{
  "n_head": 3,
  "n_kv_head": 3,
  "d_mlp": 384,
  "activation": "gelu",
  "parallel_block": false,
  "init": "uniform",
  "init_std_qkv": 0.044,
  "optimizer": "adam_variant",
  "beta2": 0.99,
  "lr_head": 0.0175,
  "decay_fraction": 1.0,
  "batch_tokens": 8192,
  "seq_len": 512,
  "doc_mask": false,
  "steps": 10386
}
Each number is 50 + 15 x the weight over its row's rms, rounded and kept within 0 to 99. Layers, rows and columns count from 0. The size before them is the row's rms in percent of the matrix's.

# layer 10 MLP up, 384x96, rms 0.0952, rows 155-227, columns 0-95
112:50 63 64 26 50 72 42 57 65 61 30 66 57 52 41 51 52 39 35 56 58 34 42 66 46 35 48 48 49 45 57 54 20 10 48 35 35 75 44 62 53 76 84 33 33 42 54 61 30 44 81 42 34 59 52 64 66 52 52 39 41 59 55 40 61 26 58 47 59 72 63 40 52 59 39 53 77 42 23 53 77 69 63 52 68 53 44 65 49 38 47 46 14 56 08 53
102:43 67 66 29 48 46 43 41 73 68 36 24 70 57 55 60 65 44 51 61 57 61 66 23 57 49 95 74 53 50 38 43 39 63 61 66 30 58 62 20 48 40 67 49 38 59 65 40 58 19 66 20 31 49 45 36 36 56 63 34 32 44 66 65 62 50 63 41 51 47 59 46 70 11 50 60 42 48 59 47 77 60 44 37 47 68 27 48 45 57 45 65 18 37 56 34
111:34 56 85 59 68 50 46 75 71 64 41 43 53 31 55 32 72 56 57 47 43 39 38 58 41 53 60 81 67 22 59 84 49 69 45 32 37 50 36 36 31 70 67 63 47 45 29 74 49 30 70 64 61 19 32 42 33 52 44 48 46 59 67 34 50 68 76 52 57 54 85 58 43 58 43 27 41 40 34 48 41 59 32 25 49 55 25 60 34 54 44 36 56 58 36 46
097:36 62 46 34 57 47 43 43 58 07 45 57 64 44 65 51 58 72 33 71 44 47 61 58 79 57 52 68 57 48 46 63 45 33 61 18 27 27 49 75 54 38 50 65 39 39 62 52 55 42 35 26 57 60 60 23 79 37 48 55 51 51 49 55 54 47 85 48 36 65 63 35 69 73 44 59 74 43 33 57 61 59 59 34 15 41 63 68 24 21 43 58 38 61 38 35
116:47 75 52 17 42 33 56 38 43 38 34 58 47 28 62 48 53 43 41 72 56 63 60 54 65 48 44 44 44 59 28 60 64 59 54 29 38 27 65 57 77 31 49 49 37 58 85 69 46 49 68 37 31 56 38 46 63 42 45 64 30 32 62 64 61 49 63 58 46 56 71 53 64 47 06 49 70 43 14 74 59 89 63 43 64 39 18 51 59 54 35 54 60 46 38 48
099:62 72 54 58 47 34 83 32 66 43 43 53 62 49 57 60 49 54 55 38 49 22 80 67 53 39 66 50 60 37 55 87 74 56 41 25 31 51 57 54 45 39 58 60 35 30 39 62 66 50 77 32 36 47 53 37 26 37 28 71 29 61 51 48 76 39 31 58 43 32 34 40 50 64 40 31 41 77 48 26 41 56 43 38 40 79 50 58 81 59 52 61 31 55 56 28
109:61 50 83 65 78 49 40 55 57 44 47 68 80 44 48 58 49 82 69 63 51 39 38 43 64 37 48 50 53 38 57 47 48 49 76 37 44 50 39 70 61 51 54 43 45 45 17 80 42 79 64 60 55 41 59 48 62 59 51 50 16 65 43 39 43 51 95 62 52 69 59 25 34 43 40 33 39 67 35 51 31 52 30 22 52 60 42 46 53 60 30 56 66 16 31 55
097:44 57 34 33 62 40 31 60 35 34 46 75 70 74 32 72 43 51 52 68 52 44 36 47 83 37 60 45 62 45 53 52 46 51 39 41 62 45 55 24 57 28 56 84 45 72 33 23 31 43 37 33 46 70 32 07 52 57 63 50 33 65 51 48 60 72 40 49 23 56 50 28 36 62 52 63 44 53 46 11 73 43 71 45 56 74 59 52 37 69 46 62 34 53 52 51
101:40 46 37 48 67 44 26 59 65 34 37 39 69 56 44 26 60 63 66 48 56 51 74 47 44 28 42 59 68 34 36 66 32 40 40 60 57 23 48 50 61 68 75 47 56 54 27 70 75 50 65 30 62 58 37 55 52 85 36 28 48 69 72 67 49 43 61 58 39 61 19 19 23 61 40 16 53 60 35 55 44 57 62 23 59 75 44 57 35 57 44 58 46 58 31 41
078:49 63 94 37 71 28 32 29 61 48 52 55 41 31 51 45 39 64 36 40 25 24 50 58 67 63 65 65 52 56 71 66 63 45 43 51 33 36 66 51 61 29 67 62 32 58 63 38 48 60 72 63 46 47 40 34 24 70 60 35 38 42 57 37 82 38 47 41 26 47 51 28 25 37 34 89 32 61 57 43 47 59 52 34 34 50 45 45 45 64 49 75 36 59 64 37
099:54 58 82 38 57 66 39 42 55 24 59 28 53 42 37 90 61 45 50 35 32 30 58 84 77 33 52 44 62 45 49 55 49 11 61 54 38 51 40 61 53 31 43 62 45 56 30 67 59 49 75 29 22 36 54 51 55 38 45 67 38 53 30 41 70 62 76 50 49 57 51 24 38 67 40 62 49 57 49 54 82 42 28 32 54 67 46 56 38 37 36 52 42 45 34 22
101:48 60 43 62 69 53 70 40 33 26 52 57 58 45 57 65 54 48 63 63 52 49 78 34 33 33 93 45 46 44 32 60 31 56 62 68 48 61 46 52 37 59 73 53 50 60 68 83 70 51 49 35 36 40 40 33 44 58 20 60 31 26 68 62 57 64 51 36 50 58 77 63 44 29 38 12 29 35 60 34 55 37 34 38 68 77 46 59 39 34 41 75 32 45 49 38
104:50 48 70 31 48 79 55 34 79 51 50 37 45 66 59 52 58 55 64 63 76 49 41 62 57 63 38 61 79 35 45 51 39 32 39 60 38 56 43 52 61 48 44 55 47 63 51 32 47 47 37 85 79 52 54 60 47 32 39 49 47 39 70 64 54 42 81 55 65 63 42 37 67 50 25 41 47 77 13 26 41 47 69 64 34 46 35 64 28 35 18 67 30 50 29 24
105:55 56 52 44 62 74 60 50 60 46 56 58 46 55 34 34 60 27 53 67 17 46 31 75 73 58 52 29 53 20 48 67 44 83 66 07 67 47 49 64 29 26 62 34 83 44 38 60 46 49 35 75 76 52 50 46 65 60 42 44 47 23 70 35 60 44 48 45 50 54 63 43 32 38 31 59 58 74 30 61 63 58 46 64 28 54 53 49 18 51 34 44 51 49 49 40
091:48 49 64 79 76 70 64 57 54 59 50 54 72 27 48 69 45 46 48 58 39 54 68 38 49 32 58 73 40 29 33 65 22 62 70 56 73 17 59 30 56 39 66 48 55 71 43 75 24 32 54 16 52 69 44 64 41 58 32 58 49 40 46 54 67 51 65 76 42 33 34 11 43 64 57 49 37 42 45 41 75 40 24 42 31 45 44 58 66 51 42 52 32 62 47 60
091:71 57 54 69 50 29 73 53 54 41 77 52 31 42 58 45 75 60 43 53 33 46 62 14 54 84 43 48 61 37 31 77 24 38 56 56 52 52 68 73 59 58 48 37 49 53 54 41 44 49 53 49 62 40 10 61 45 52 37 33 47 25 52 59 49 21 66 66 47 50 38 24 31 53 53 81 52 68 30 42 42 43 42 59 84 62 52 83 31 49 37 59 62 54 59 45
095:57 53 53 22 58 58 37 52 76 25 54 78 52 62 38 24 53 39 50 53 37 43 57 26 65 52 73 50 39 53 53 74 37 36 53 59 25 55 51 69 73 81 38 44 08 43 64 73 59 34 77 48 55 44 43 33 55 74 46 36 46 29 48 42 65 38 61 30 48 62 21 34 36 58 53 51 45 69 41 58 54 59 39 20 62 71 35 60 43 41 51 38 20 52 48 34
106:50 44 58 50 54 72 47 42 44 40 39 74 66 30 43 27 51 47 38 51 41 71 43 75 50 31 46 48 77 56 34 58 41 31 91 48 32 51 28 65 47 45 75 61 33 66 84 55 65 40 74 34 48 33 22 45 53 37 39 54 56 61 45 56 45 57 47 42 45 41 55 50 65 60 27 78 62 68 25 38 65 63 70 21 54 49 37 40 62 21 19 65 42 57 34 54
104:33 67 34 67 60 67 29 56 62 62 64 44 52 49 39 26 41 40 32 63 72 64 41 57 46 47 46 45 48 37 64 52 35 55 70 53 52 51 82 36 52 49 59 34 57 31 51 52 68 51 79 69 73 54 76 51 33 70 38 64 64 40 75 42 83 58 45 27 45 35 37 69 53 26 42 63 36 43 34 48 59 72 39 61 35 36 55 68 45 83 43 88 22 37 42 42
105:31 42 63 47 50 46 44 47 47 23 76 47 56 54 48 41 54 45 55 57 67 23 41 77 71 56 60 35 49 39 95 58 53 51 70 42 60 45 33 45 59 28 55 75 31 50 41 42 40 37 60 76 46 85 51 53 55 50 43 25 43 42 25 42 46 50 59 29 32 36 73 83 15 61 54 61 78 49 57 50 42 58 62 41 73 60 58 70 40 54 35 42 17 48 50 46
094:73 63 58 35 69 47 82 26 62 29 41 75 53 74 42 61 43 58 41 36 28 41 46 52 71 55 63 50 84 27 41 53 50 54 40 64 62 36 30 60 57 60 57 54 40 25 54 60 51 48 50 74 32 51 79 38 45 58 65 33 41 42 42 24 52 51 68 31 44 38 55 53 23 52 42 66 69 55 43 44 50 86 36 46 77 31 12 42 45 61 40 55 27 36 45 40
104:44 56 50 44 70 52 64 72 63 50 49 59 33 34 51 45 32 52 73 71 34 55 41 43 72 49 57 48 45 68 27 67 49 29 76 18 58 65 56 49 61 60 51 46 65 57 68 57 44 55 49 62 38 53 28 75 44 50 50 65 55 09 57 50 64 46 61 35 36 54 70 04 33 46 28 49 56 72 38 50 35 48 75 32 74 57 25 47 22 70 34 52 58 54 34 33
094:32 64 58 35 75 33 50 52 52 44 37 76 97 70 62 53 45 81 53 41 58 36 52 35 71 49 34 48 47 44 41 49 35 69 54 25 72 60 47 47 71 50 47 73 37 39 51 51 62 53 56 47 26 24 59 31 00 34 55 44 63 30 56 60 40 56 78 56 40 53 50 52 29 22 57 51 44 60 47 58 49 56 28 51 71 64 76 56 71 66 38 49 42 53 52 41
097:40 69 44 34 67 66 43 41 72 32 43 56 49 36 50 40 38 60 49 39 45 53 66 31 66 38 75 46 49 59 34 70 36 65 46 40 63 56 58 78 80 64 51 60 26 53 32 80 65 44 74 47 43 76 46 32 67 43 29 38 48 34 37 31 38 30 68 69 48 62 50 32 50 49 39 53 81 48 48 48 24 80 45 26 61 43 11 51 22 54 37 52 50 64 42 50
101:57 58 05 60 43 81 60 66 63 28 53 81 55 65 48 44 20 62 76 55 58 20 50 39 39 44 64 61 30 57 51 57 39 35 39 54 26 52 31 51 56 66 55 52 40 57 44 51 21 15 48 30 62 49 58 62 54 50 51 67 43 88 57 41 46 41 41 58 47 63 38 70 44 61 35 49 66 80 45 44 54 74 45 25 51 49 35 71 50 28 43 54 73 58 60 51
103:49 46 70 90 73 38 54 75 51 19 56 75 65 41 35 54 30 32 55 66 27 29 64 57 55 53 49 38 55 44 67 66 56 64 69 39 63 23 57 17 53 53 45 42 45 44 47 32 57 35 77 51 64 66 44 51 42 32 25 75 43 45 62 65 54 50 56 50 43 62 37 44 29 23 58 65 36 39 54 34 39 28 40 24 25 43 54 54 52 79 42 74 60 61 53 54
103:17 57 44 54 55 43 54 61 66 78 80 49 51 45 37 89 73 36 46 46 54 42 70 62 29 34 48 20 53 59 63 70 44 53 43 70 62 70 33 44 34 45 37 56 35 66 27 70 72 47 50 55 54 36 77 37 39 70 34 44 41 52 50 35 80 77 57 39 50 54 82 57 41 64 28 43 47 59 36 54 58 53 44 53 59 58 47 51 78 20 44 33 45 27 56 43
098:44 51 32 60 57 30 61 79 68 38 39 84 62 63 49 34 74 61 16 40 37 52 66 42 29 28 65 42 40 65 50 53 58 46 68 60 29 69 49 18 77 64 49 47 42 51 36 56 55 16 60 47 47 47 65 51 40 59 67 67 46 76 34 30 54 71 50 22 55 48 62 63 52 65 59 25 52 33 58 69 70 60 60 39 32 57 62 57 62 58 41 22 56 32 60 37
094:46 83 44 86 78 54 65 31 56 62 46 33 41 63 58 50 31 51 27 79 45 38 45 62 50 57 66 65 53 49 32 63 56 60 17 36 36 45 44 24 54 54 54 41 55 36 55 30 70 53 49 41 43 51 67 52 38 44 27 27 64 51 71 41 46 56 44 54 54 30 28 47 20 27 65 60 47 79 26 22 63 59 48 71 53 54 44 57 67 53 38 57 72 43 17 65
097:52 65 32 46 26 58 70 67 57 48 42 55 72 82 63 78 41 75 25 57 48 50 56 58 24 70 32 34 49 55 52 60 61 17 36 59 46 58 21 42 66 47 48 58 21 54 63 16 39 61 42 50 43 57 57 49 68 62 37 36 46 63 22 73 34 55 62 45 39 35 40 48 27 40 29 58 70 34 16 54 49 55 66 62 54 51 47 51 69 57 41 73 54 75 44 52
112:52 67 64 36 69 63 34 49 58 56 63 64 56 65 34 61 58 45 34 47 50 58 45 27 46 50 45 54 64 47 21 54 43 36 84 63 36 53 47 71 32 60 66 70 44 61 24 61 66 50 49 73 30 43 60 55 61 64 27 23 27 37 50 21 40 40 72 62 63 43 40 65 17 45 54 47 59 56 48 58 59 99 42 31 67 57 53 55 32 29 47 41 61 40 39 35
086:67 67 28 48 63 35 70 72 69 42 39 84 54 72 35 59 22 63 46 54 39 47 46 39 48 38 60 57 48 63 45 74 35 69 59 48 77 47 61 45 74 59 52 79 50 30 64 41 62 31 52 50 35 55 31 65 49 65 57 23 54 56 57 55 35 79 62 50 44 19 68 72 17 31 39 40 50 35 51 39 56 60 27 19 45 45 37 57 60 57 31 45 51 65 27 49
114:45 47 30 39 76 62 45 53 42 31 44 70 75 83 43 48 30 75 56 78 69 50 63 65 51 31 61 49 33 49 45 72 46 51 76 63 42 52 27 37 59 57 54 76 48 58 66 59 49 38 63 14 48 65 50 33 45 59 58 29 55 68 47 65 68 60 71 29 42 07 36 50 26 50 55 39 53 52 43 22 40 66 50 45 39 60 76 53 43 33 29 33 41 45 61 58
092:63 62 61 66 62 46 46 36 48 19 37 66 76 60 55 48 40 40 35 54 52 65 47 54 42 63 45 39 52 63 31 61 34 42 43 52 44 54 41 37 60 36 48 41 39 62 38 60 48 44 65 45 39 79 44 83 25 53 43 26 48 58 74 23 85 86 77 52 55 17 43 11 36 35 45 45 63 58 50 70 52 55 60 17 60 46 29 56 60 67 52 52 36 31 44 65
109:21 82 30 62 60 34 44 62 69 63 49 29 45 36 45 49 59 74 63 56 69 21 70 51 50 66 61 52 60 46 34 57 42 70 36 31 22 58 62 38 43 49 54 62 55 65 71 79 51 38 35 71 57 44 77 36 06 37 58 35 46 36 37 43 38 63 50 65 29 41 45 31 39 50 49 71 36 59 45 35 74 46 19 42 71 41 70 51 53 66 42 50 50 41 53 48
104:39 67 68 81 25 54 24 54 57 50 45 29 50 64 46 70 60 46 43 63 52 48 41 78 47 46 63 66 29 68 27 48 44 09 67 22 62 17 66 27 63 60 66 38 42 48 35 58 58 28 69 33 08 54 69 43 65 53 36 47 46 66 50 49 75 69 47 60 38 58 46 32 70 30 54 54 43 54 48 57 53 56 61 50 55 56 41 39 63 39 41 68 25 41 37 54
108:38 72 55 39 32 56 37 78 51 26 47 71 54 72 49 46 73 38 61 56 60 49 38 49 76 44 28 36 32 63 62 65 24 37 59 42 47 67 66 32 41 13 55 51 80 61 54 49 67 61 54 56 53 52 17 52 43 58 38 43 66 47 54 48 53 69 66 44 36 47 83 51 23 65 34 62 60 41 22 43 71 69 75 22 63 55 26 46 55 47 40 55 35 38 44 52
096:44 56 69 65 66 74 84 46 58 54 50 52 55 65 47 57 49 22 56 28 47 27 46 32 59 47 36 39 24 33 19 51 10 46 39 40 45 72 40 55 73 79 51 74 15 79 54 55 56 46 55 50 55 55 45 59 58 70 46 67 48 56 47 66 69 18 74 49 47 49 32 63 50 31 56 62 73 60 28 33 56 60 56 42 71 42 51 61 59 41 56 36 46 40 43 30
093:46 70 72 67 53 73 41 51 61 63 67 57 44 37 31 62 67 56 52 68 45 46 67 41 66 58 43 28 70 51 55 64 42 69 64 45 41 71 36 32 71 40 48 37 44 28 39 39 28 51 90 40 46 47 23 34 40 43 52 35 49 43 64 49 70 10 38 46 18 38 37 29 47 49 11 40 54 47 46 58 39 68 30 50 46 79 51 73 27 65 39 47 55 46 60 38
090:48 34 72 31 48 66 33 54 43 24 47 47 85 90 54 55 50 45 41 60 59 38 66 53 37 38 61 39 32 54 48 57 45 37 73 73 30 22 45 43 92 41 70 48 58 60 42 40 38 35 54 29 24 55 54 22 69 76 50 62 35 62 27 49 69 74 51 49 53 43 54 43 49 58 41 51 62 26 49 36 29 52 64 53 31 71 40 51 52 44 55 80 26 44 59 52
112:33 59 59 31 51 61 47 76 69 35 47 61 66 48 31 57 48 44 68 65 71 33 56 52 39 33 48 48 54 52 15 60 68 39 76 56 76 67 10 34 66 46 45 62 27 68 60 62 19 34 73 30 78 61 81 53 33 64 60 71 48 53 37 52 53 43 74 68 45 44 56 51 62 55 43 58 40 34 32 70 35 50 42 45 43 53 47 47 49 28 29 48 24 38 36 50
092:30 49 32 60 66 59 55 51 60 42 45 66 61 81 47 63 48 47 69 55 34 32 51 29 46 40 50 32 39 51 48 55 21 61 57 76 65 62 37 31 57 66 56 60 55 75 83 63 49 54 73 34 40 33 50 36 46 56 66 45 45 70 36 75 57 54 59 60 43 35 45 22 40 50 21 23 58 21 29 58 52 13 32 56 53 79 47 35 58 22 43 49 52 55 45 25
105:28 75 69 57 41 48 57 68 53 32 62 44 62 55 66 56 67 45 35 53 39 54 51 19 58 80 51 43 65 50 73 50 57 23 40 56 50 17 57 50 48 36 64 38 55 28 44 37 37 27 77 45 49 75 74 59 47 51 33 68 69 63 40 50 36 80 62 44 35 50 34 26 32 46 29 61 55 53 56 34 59 40 47 25 41 62 47 82 57 68 54 64 70 14 61 43
116:50 76 39 20 72 59 48 47 60 35 59 55 74 43 57 28 35 53 42 32 41 24 41 28 47 62 99 60 73 43 33 57 34 58 47 51 60 41 62 62 47 43 57 62 43 75 39 58 30 27 78 59 33 59 62 61 49 72 64 51 40 51 47 31 71 69 70 38 61 50 57 18 43 63 40 54 25 42 56 35 41 41 66 47 35 62 52 51 50 51 38 42 36 23 66 51
088:47 82 78 38 49 52 35 74 70 48 76 52 42 40 57 48 65 35 78 34 56 34 62 32 53 53 65 66 53 26 70 51 43 58 63 51 48 56 75 33 50 36 48 47 47 66 52 69 58 48 64 45 53 55 32 21 40 57 35 39 23 50 60 59 67 33 57 61 41 70 63 31 49 68 58 42 43 27 35 20 45 44 51 50 31 86 21 65 54 39 57 75 50 15 50 35
086:44 65 23 58 53 58 59 58 47 64 55 78 58 49 35 56 51 51 34 47 65 30 56 72 63 39 39 18 63 23 67 56 31 55 73 10 37 53 33 31 70 29 70 51 46 42 59 72 62 47 98 31 57 40 46 44 37 54 57 42 59 62 41 73 73 78 48 47 36 53 36 41 46 36 18 50 51 55 44 36 33 68 68 38 63 54 46 65 51 56 53 53 46 35 64 36
096:17 62 71 25 53 30 39 48 63 39 41 47 60 58 63 78 43 39 47 58 49 45 43 52 50 57 45 62 51 19 40 60 36 68 50 35 33 50 51 38 41 21 86 53 52 73 47 47 51 46 62 46 30 53 71 45 45 56 32 33 73 72 40 79 45 89 50 40 46 51 46 33 50 69 45 41 74 47 37 20 70 47 97 48 62 63 49 49 55 66 39 63 31 45 49 44
104:18 47 53 42 62 55 22 62 57 61 48 70 61 48 47 42 43 47 57 44 85 42 74 61 33 53 42 58 55 39 29 81 28 45 52 55 64 68 82 31 58 81 51 49 35 52 38 66 62 56 69 38 53 56 88 31 64 48 41 33 50 68 57 62 48 52 61 48 48 72 44 55 38 44 46 34 41 49 12 41 36 77 53 34 55 45 23 54 14 57 41 55 45 52 45 69
100:36 67 76 44 62 44 45 15 63 78 50 57 49 35 46 68 56 37 54 63 82 56 41 48 54 62 46 61 44 69 59 39 57 35 65 41 32 33 67 18 51 55 64 77 52 60 54 54 69 33 56 58 54 50 55 54 61 56 49 50 26 29 46 38 80 24 69 75 41 33 51 69 48 44 54 76 73 38 40 40 37 76 61 23 44 43 34 59 16 31 45 32 51 67 40 52
090:42 40 43 54 45 34 53 58 44 37 56 75 74 69 39 53 67 72 32 24 54 47 67 58 45 35 64 49 33 60 31 86 36 34 40 59 33 53 81 40 64 56 47 54 59 37 23 60 54 45 46 29 79 57 65 85 30 79 46 73 29 66 59 49 34 33 82 70 45 34 39 60 54 54 32 33 64 28 46 64 62 38 45 53 48 70 62 50 65 47 40 44 55 33 51 49
089:25 49 45 62 31 05 24 48 66 55 58 47 63 61 55 55 60 55 23 82 41 34 61 59 58 84 55 35 59 23 37 60 51 34 54 33 87 52 19 45 57 50 54 55 68 39 30 51 53 64 50 46 52 54 35 64 36 67 41 50 73 62 51 48 46 59 64 42 38 51 07 38 43 38 56 51 60 43 32 42 63 33 78 43 35 59 59 66 35 73 55 51 41 65 56 47
091:71 64 40 63 45 19 66 45 52 45 51 47 53 72 62 63 06 38 47 47 55 49 55 41 41 45 47 47 55 69 43 71 43 56 33 41 41 47 24 32 73 52 66 50 62 36 30 41 41 58 39 35 68 53 55 55 38 30 51 41 79 78 65 63 42 76 58 39 56 70 52 26 35 45 32 56 02 55 31 51 38 58 58 67 87 55 48 56 54 65 33 72 37 40 60 56
095:68 57 49 66 31 70 72 61 71 32 54 64 33 68 63 57 51 21 40 61 54 52 47 22 61 36 76 64 50 39 40 68 42 50 64 64 59 56 49 29 49 72 45 47 52 59 34 69 72 27 71 41 46 31 88 46 40 63 53 53 22 48 47 73 72 62 58 40 48 37 33 38 28 25 34 30 47 26 37 47 30 32 40 49 41 65 48 37 66 47 51 29 33 55 39 27
093:43 61 51 32 73 54 37 63 54 65 71 31 71 42 55 65 43 46 45 71 74 54 90 61 59 35 51 65 24 49 56 66 40 61 73 55 54 58 44 65 56 36 37 71 46 53 55 55 68 52 52 38 57 29 61 43 37 97 30 40 53 33 57 44 62 49 52 38 27 58 64 70 41 47 34 45 39 33 42 50 44 71 69 45 37 41 63 71 25 42 53 62 22 45 07 52
098:36 55 33 58 56 73 52 61 65 36 63 42 50 54 35 46 65 82 57 69 58 46 57 79 65 43 28 51 73 43 60 66 78 41 42 27 33 65 62 58 38 40 36 39 46 61 45 76 57 57 42 39 66 42 44 50 36 70 07 57 66 49 34 50 48 35 56 26 39 43 26 37 35 72 40 22 35 58 32 34 53 36 49 41 40 55 63 52 67 64 39 78 42 47 69 14
119:36 70 38 55 73 73 67 16 52 54 61 78 45 51 54 37 41 41 65 49 30 56 73 40 49 86 43 50 60 42 54 47 48 51 54 36 25 83 64 38 82 43 31 62 50 63 78 49 48 60 33 69 48 50 41 62 73 54 31 32 39 15 18 69 60 44 58 46 45 68 48 37 38 32 36 54 63 49 37 46 66 49 65 33 45 49 71 69 33 54 31 58 40 41 62 52
102:57 55 66 39 67 55 67 19 50 19 70 93 39 57 50 42 27 72 65 59 54 59 63 50 62 42 59 43 59 32 59 67 56 58 43 66 47 34 37 31 52 45 54 58 64 25 54 55 38 53 60 21 45 57 29 35 56 66 54 71 35 52 45 55 60 26 68 41 51 31 65 29 59 36 61 35 61 81 38 38 47 47 53 49 38 78 47 75 47 58 12 68 52 28 28 48
121:38 59 29 49 48 65 63 35 55 63 51 75 47 33 65 73 43 61 64 38 57 47 58 38 32 34 59 37 58 63 23 47 43 54 54 25 13 44 45 44 52 66 44 67 37 48 59 46 49 70 56 78 49 20 22 69 53 60 24 53 43 26 45 55 63 50 54 36 85 56 55 60 71 50 09 47 45 64 40 80 54 61 59 23 61 49 62 71 45 53 48 56 69 28 62 38
087:35 63 43 24 53 32 57 46 52 11 83 61 61 69 64 49 49 48 62 47 57 34 53 48 39 38 71 64 60 70 59 59 69 39 63 58 06 40 52 22 60 40 49 47 73 44 59 50 46 61 37 50 65 86 48 07 56 41 50 45 59 62 35 38 66 60 40 43 66 28 42 49 55 46 33 30 19 60 45 36 64 65 46 51 67 70 64 54 44 55 50 48 29 39 73 49
112:18 49 55 56 49 45 76 20 59 46 40 45 66 42 78 55 40 52 41 55 39 64 52 58 47 57 64 20 56 43 60 61 51 53 61 48 36 56 39 54 73 30 62 76 40 64 66 47 52 54 25 83 59 70 54 72 48 45 24 14 70 50 78 46 72 62 77 39 59 49 27 54 49 57 39 55 30 56 21 30 52 70 45 64 56 33 51 58 66 45 36 39 51 27 54 29
078:65 61 21 62 40 60 45 50 54 62 21 25 48 62 50 71 43 81 21 83 36 57 40 56 34 57 83 64 64 28 44 66 44 51 52 52 27 39 56 55 57 47 57 64 41 76 59 58 52 39 26 19 62 62 71 42 41 50 41 59 26 65 70 56 55 70 60 46 58 40 50 35 47 37 50 74 19 69 39 37 70 49 57 39 55 26 29 36 70 42 47 61 43 63 53 56
101:79 63 57 78 53 54 64 55 68 72 48 47 77 64 54 64 35 57 34 75 44 17 56 63 54 63 55 42 67 42 75 61 55 43 69 41 53 26 19 34 57 60 37 35 65 52 50 46 35 52 43 67 53 14 60 48 64 27 43 70 53 28 39 63 42 54 71 61 54 51 29 35 57 75 33 39 62 50 40 79 39 48 72 18 37 38 58 68 68 62 40 33 62 54 50 43
095:52 45 43 49 43 51 29 55 49 39 40 34 73 78 50 53 48 57 29 45 57 67 60 51 55 51 54 87 43 54 51 57 46 34 41 34 67 07 41 53 72 48 44 63 30 51 58 53 55 42 46 65 71 85 49 52 79 52 61 40 56 66 28 47 51 60 89 43 28 52 53 31 63 41 33 36 37 46 11 59 48 55 42 44 61 48 26 71 32 43 40 19 42 19 64 53
091:24 56 29 45 45 44 52 69 60 16 51 81 79 63 39 70 43 43 46 42 72 53 53 54 39 61 39 51 40 76 26 58 49 47 59 56 49 71 31 47 46 77 46 63 30 44 50 64 22 58 40 60 27 54 55 32 51 33 49 48 28 75 36 61 46 60 63 65 31 32 60 50 48 63 46 52 47 42 55 87 42 36 40 62 43 51 34 62 69 17 43 67 26 53 58 85
107:74 60 58 60 55 53 75 30 61 26 57 64 62 86 53 51 53 41 37 69 38 44 53 35 37 37 57 45 45 70 41 49 34 72 67 69 53 60 59 33 41 34 19 55 26 61 31 47 40 49 66 39 60 49 61 29 69 73 35 55 13 39 09 56 57 37 66 69 44 51 58 57 43 66 39 59 68 35 57 76 63 63 53 31 44 56 26 43 37 32 30 52 63 57 33 41
103:69 56 50 33 48 63 68 44 57 44 30 68 42 63 30 75 35 48 78 66 32 40 46 51 78 95 65 47 61 51 57 70 52 43 74 26 18 67 67 58 48 42 69 50 48 32 42 35 58 48 56 76 49 19 45 49 38 68 58 50 20 25 53 59 49 40 45 54 54 74 33 51 34 37 48 56 62 50 38 34 64 74 54 54 49 66 44 52 38 69 30 54 37 20 56 42
112:69 82 61 70 43 82 20 72 47 53 63 22 30 55 65 43 76 62 67 66 46 57 39 30 50 40 58 42 46 59 53 63 51 68 44 35 50 54 51 47 52 59 29 47 52 65 68 50 59 55 67 26 31 55 44 46 55 59 58 47 72 51 64 39 50 59 67 42 31 03 50 28 65 30 40 69 59 57 52 32 83 62 42 64 52 53 45 59 37 58 40 46 43 12 33 37
110:70 84 64 38 60 78 41 54 49 49 57 55 62 34 37 49 56 17 24 39 25 34 68 31 53 45 73 28 54 52 55 75 72 45 66 57 45 39 33 49 55 47 57 57 48 64 65 69 43 51 75 39 59 61 68 48 76 54 38 34 37 40 70 80 57 74 73 62 37 42 35 58 40 54 35 42 71 32 59 27 37 54 32 28 42 58 45 44 43 41 40 22 56 37 72 31
101:26 64 57 64 45 68 28 66 55 40 38 72 80 70 34 38 66 42 41 49 55 27 49 64 51 27 37 24 66 60 43 45 45 57 60 45 37 61 36 53 63 37 51 82 47 59 67 83 59 41 75 72 53 27 29 35 62 50 48 11 46 39 54 56 54 40 61 35 47 46 50 41 54 40 33 45 70 43 32 42 48 76 79 59 62 49 12 69 38 41 43 41 57 34 59 34
085:36 52 65 35 25 26 29 50 54 39 54 33 63 38 56 64 39 41 48 41 52 27 50 52 40 59 67 38 43 69 57 58 55 65 57 50 43 23 75 34 51 27 75 64 54 50 72 53 17 36 48 38 27 79 44 25 43 63 51 63 40 69 39 07 55 79 33 41 65 59 63 33 48 51 44 52 42 31 34 52 46 34 66 44 30 49 64 63 49 46 55 79 40 65 53 81
110:43 74 34 46 72 45 36 47 64 45 30 56 56 40 70 65 36 63 45 59 34 54 41 21 54 36 67 73 35 12 21 55 53 41 57 30 50 47 27 56 57 69 65 60 43 59 61 75 37 53 62 41 34 63 75 28 71 39 50 25 64 56 62 43 62 75 50 57 73 46 49 47 35 40 21 60 69 27 39 51 46 84 59 50 66 43 32 59 35 71 44 59 54 24 51 64
093:37 58 42 26 43 46 49 08 51 47 56 47 30 49 57 72 23 52 38 41 74 30 62 48 66 46 39 43 55 46 72 74 66 42 51 47 46 44 43 18 82 57 61 49 43 58 62 37 67 40 58 62 46 38 50 38 71 50 54 59 44 53 51 79 84 65 54 13 41 54 64 44 41 46 37 61 61 48 24 47 52 62 74 63 89 43 34 43 30 73 41 75 55 52 62 43
104:46 69 38 39 22 60 58 42 62 39 43 33 49 54 69 56 76 56 63 68 37 55 56 58 45 43 59 72 52 41 73 54 11 53 41 56 51 38 75 49 69 50 16 72 56 64 66 52 25 80 40 48 55 46 42 45 48 56 57 34 23 58 21 72 54 53 46 74 65 37 36 49 47 56 51 37 70 59 13 55 50 45 46 73 38 58 51 55 19 39 39 69 65 66 56 19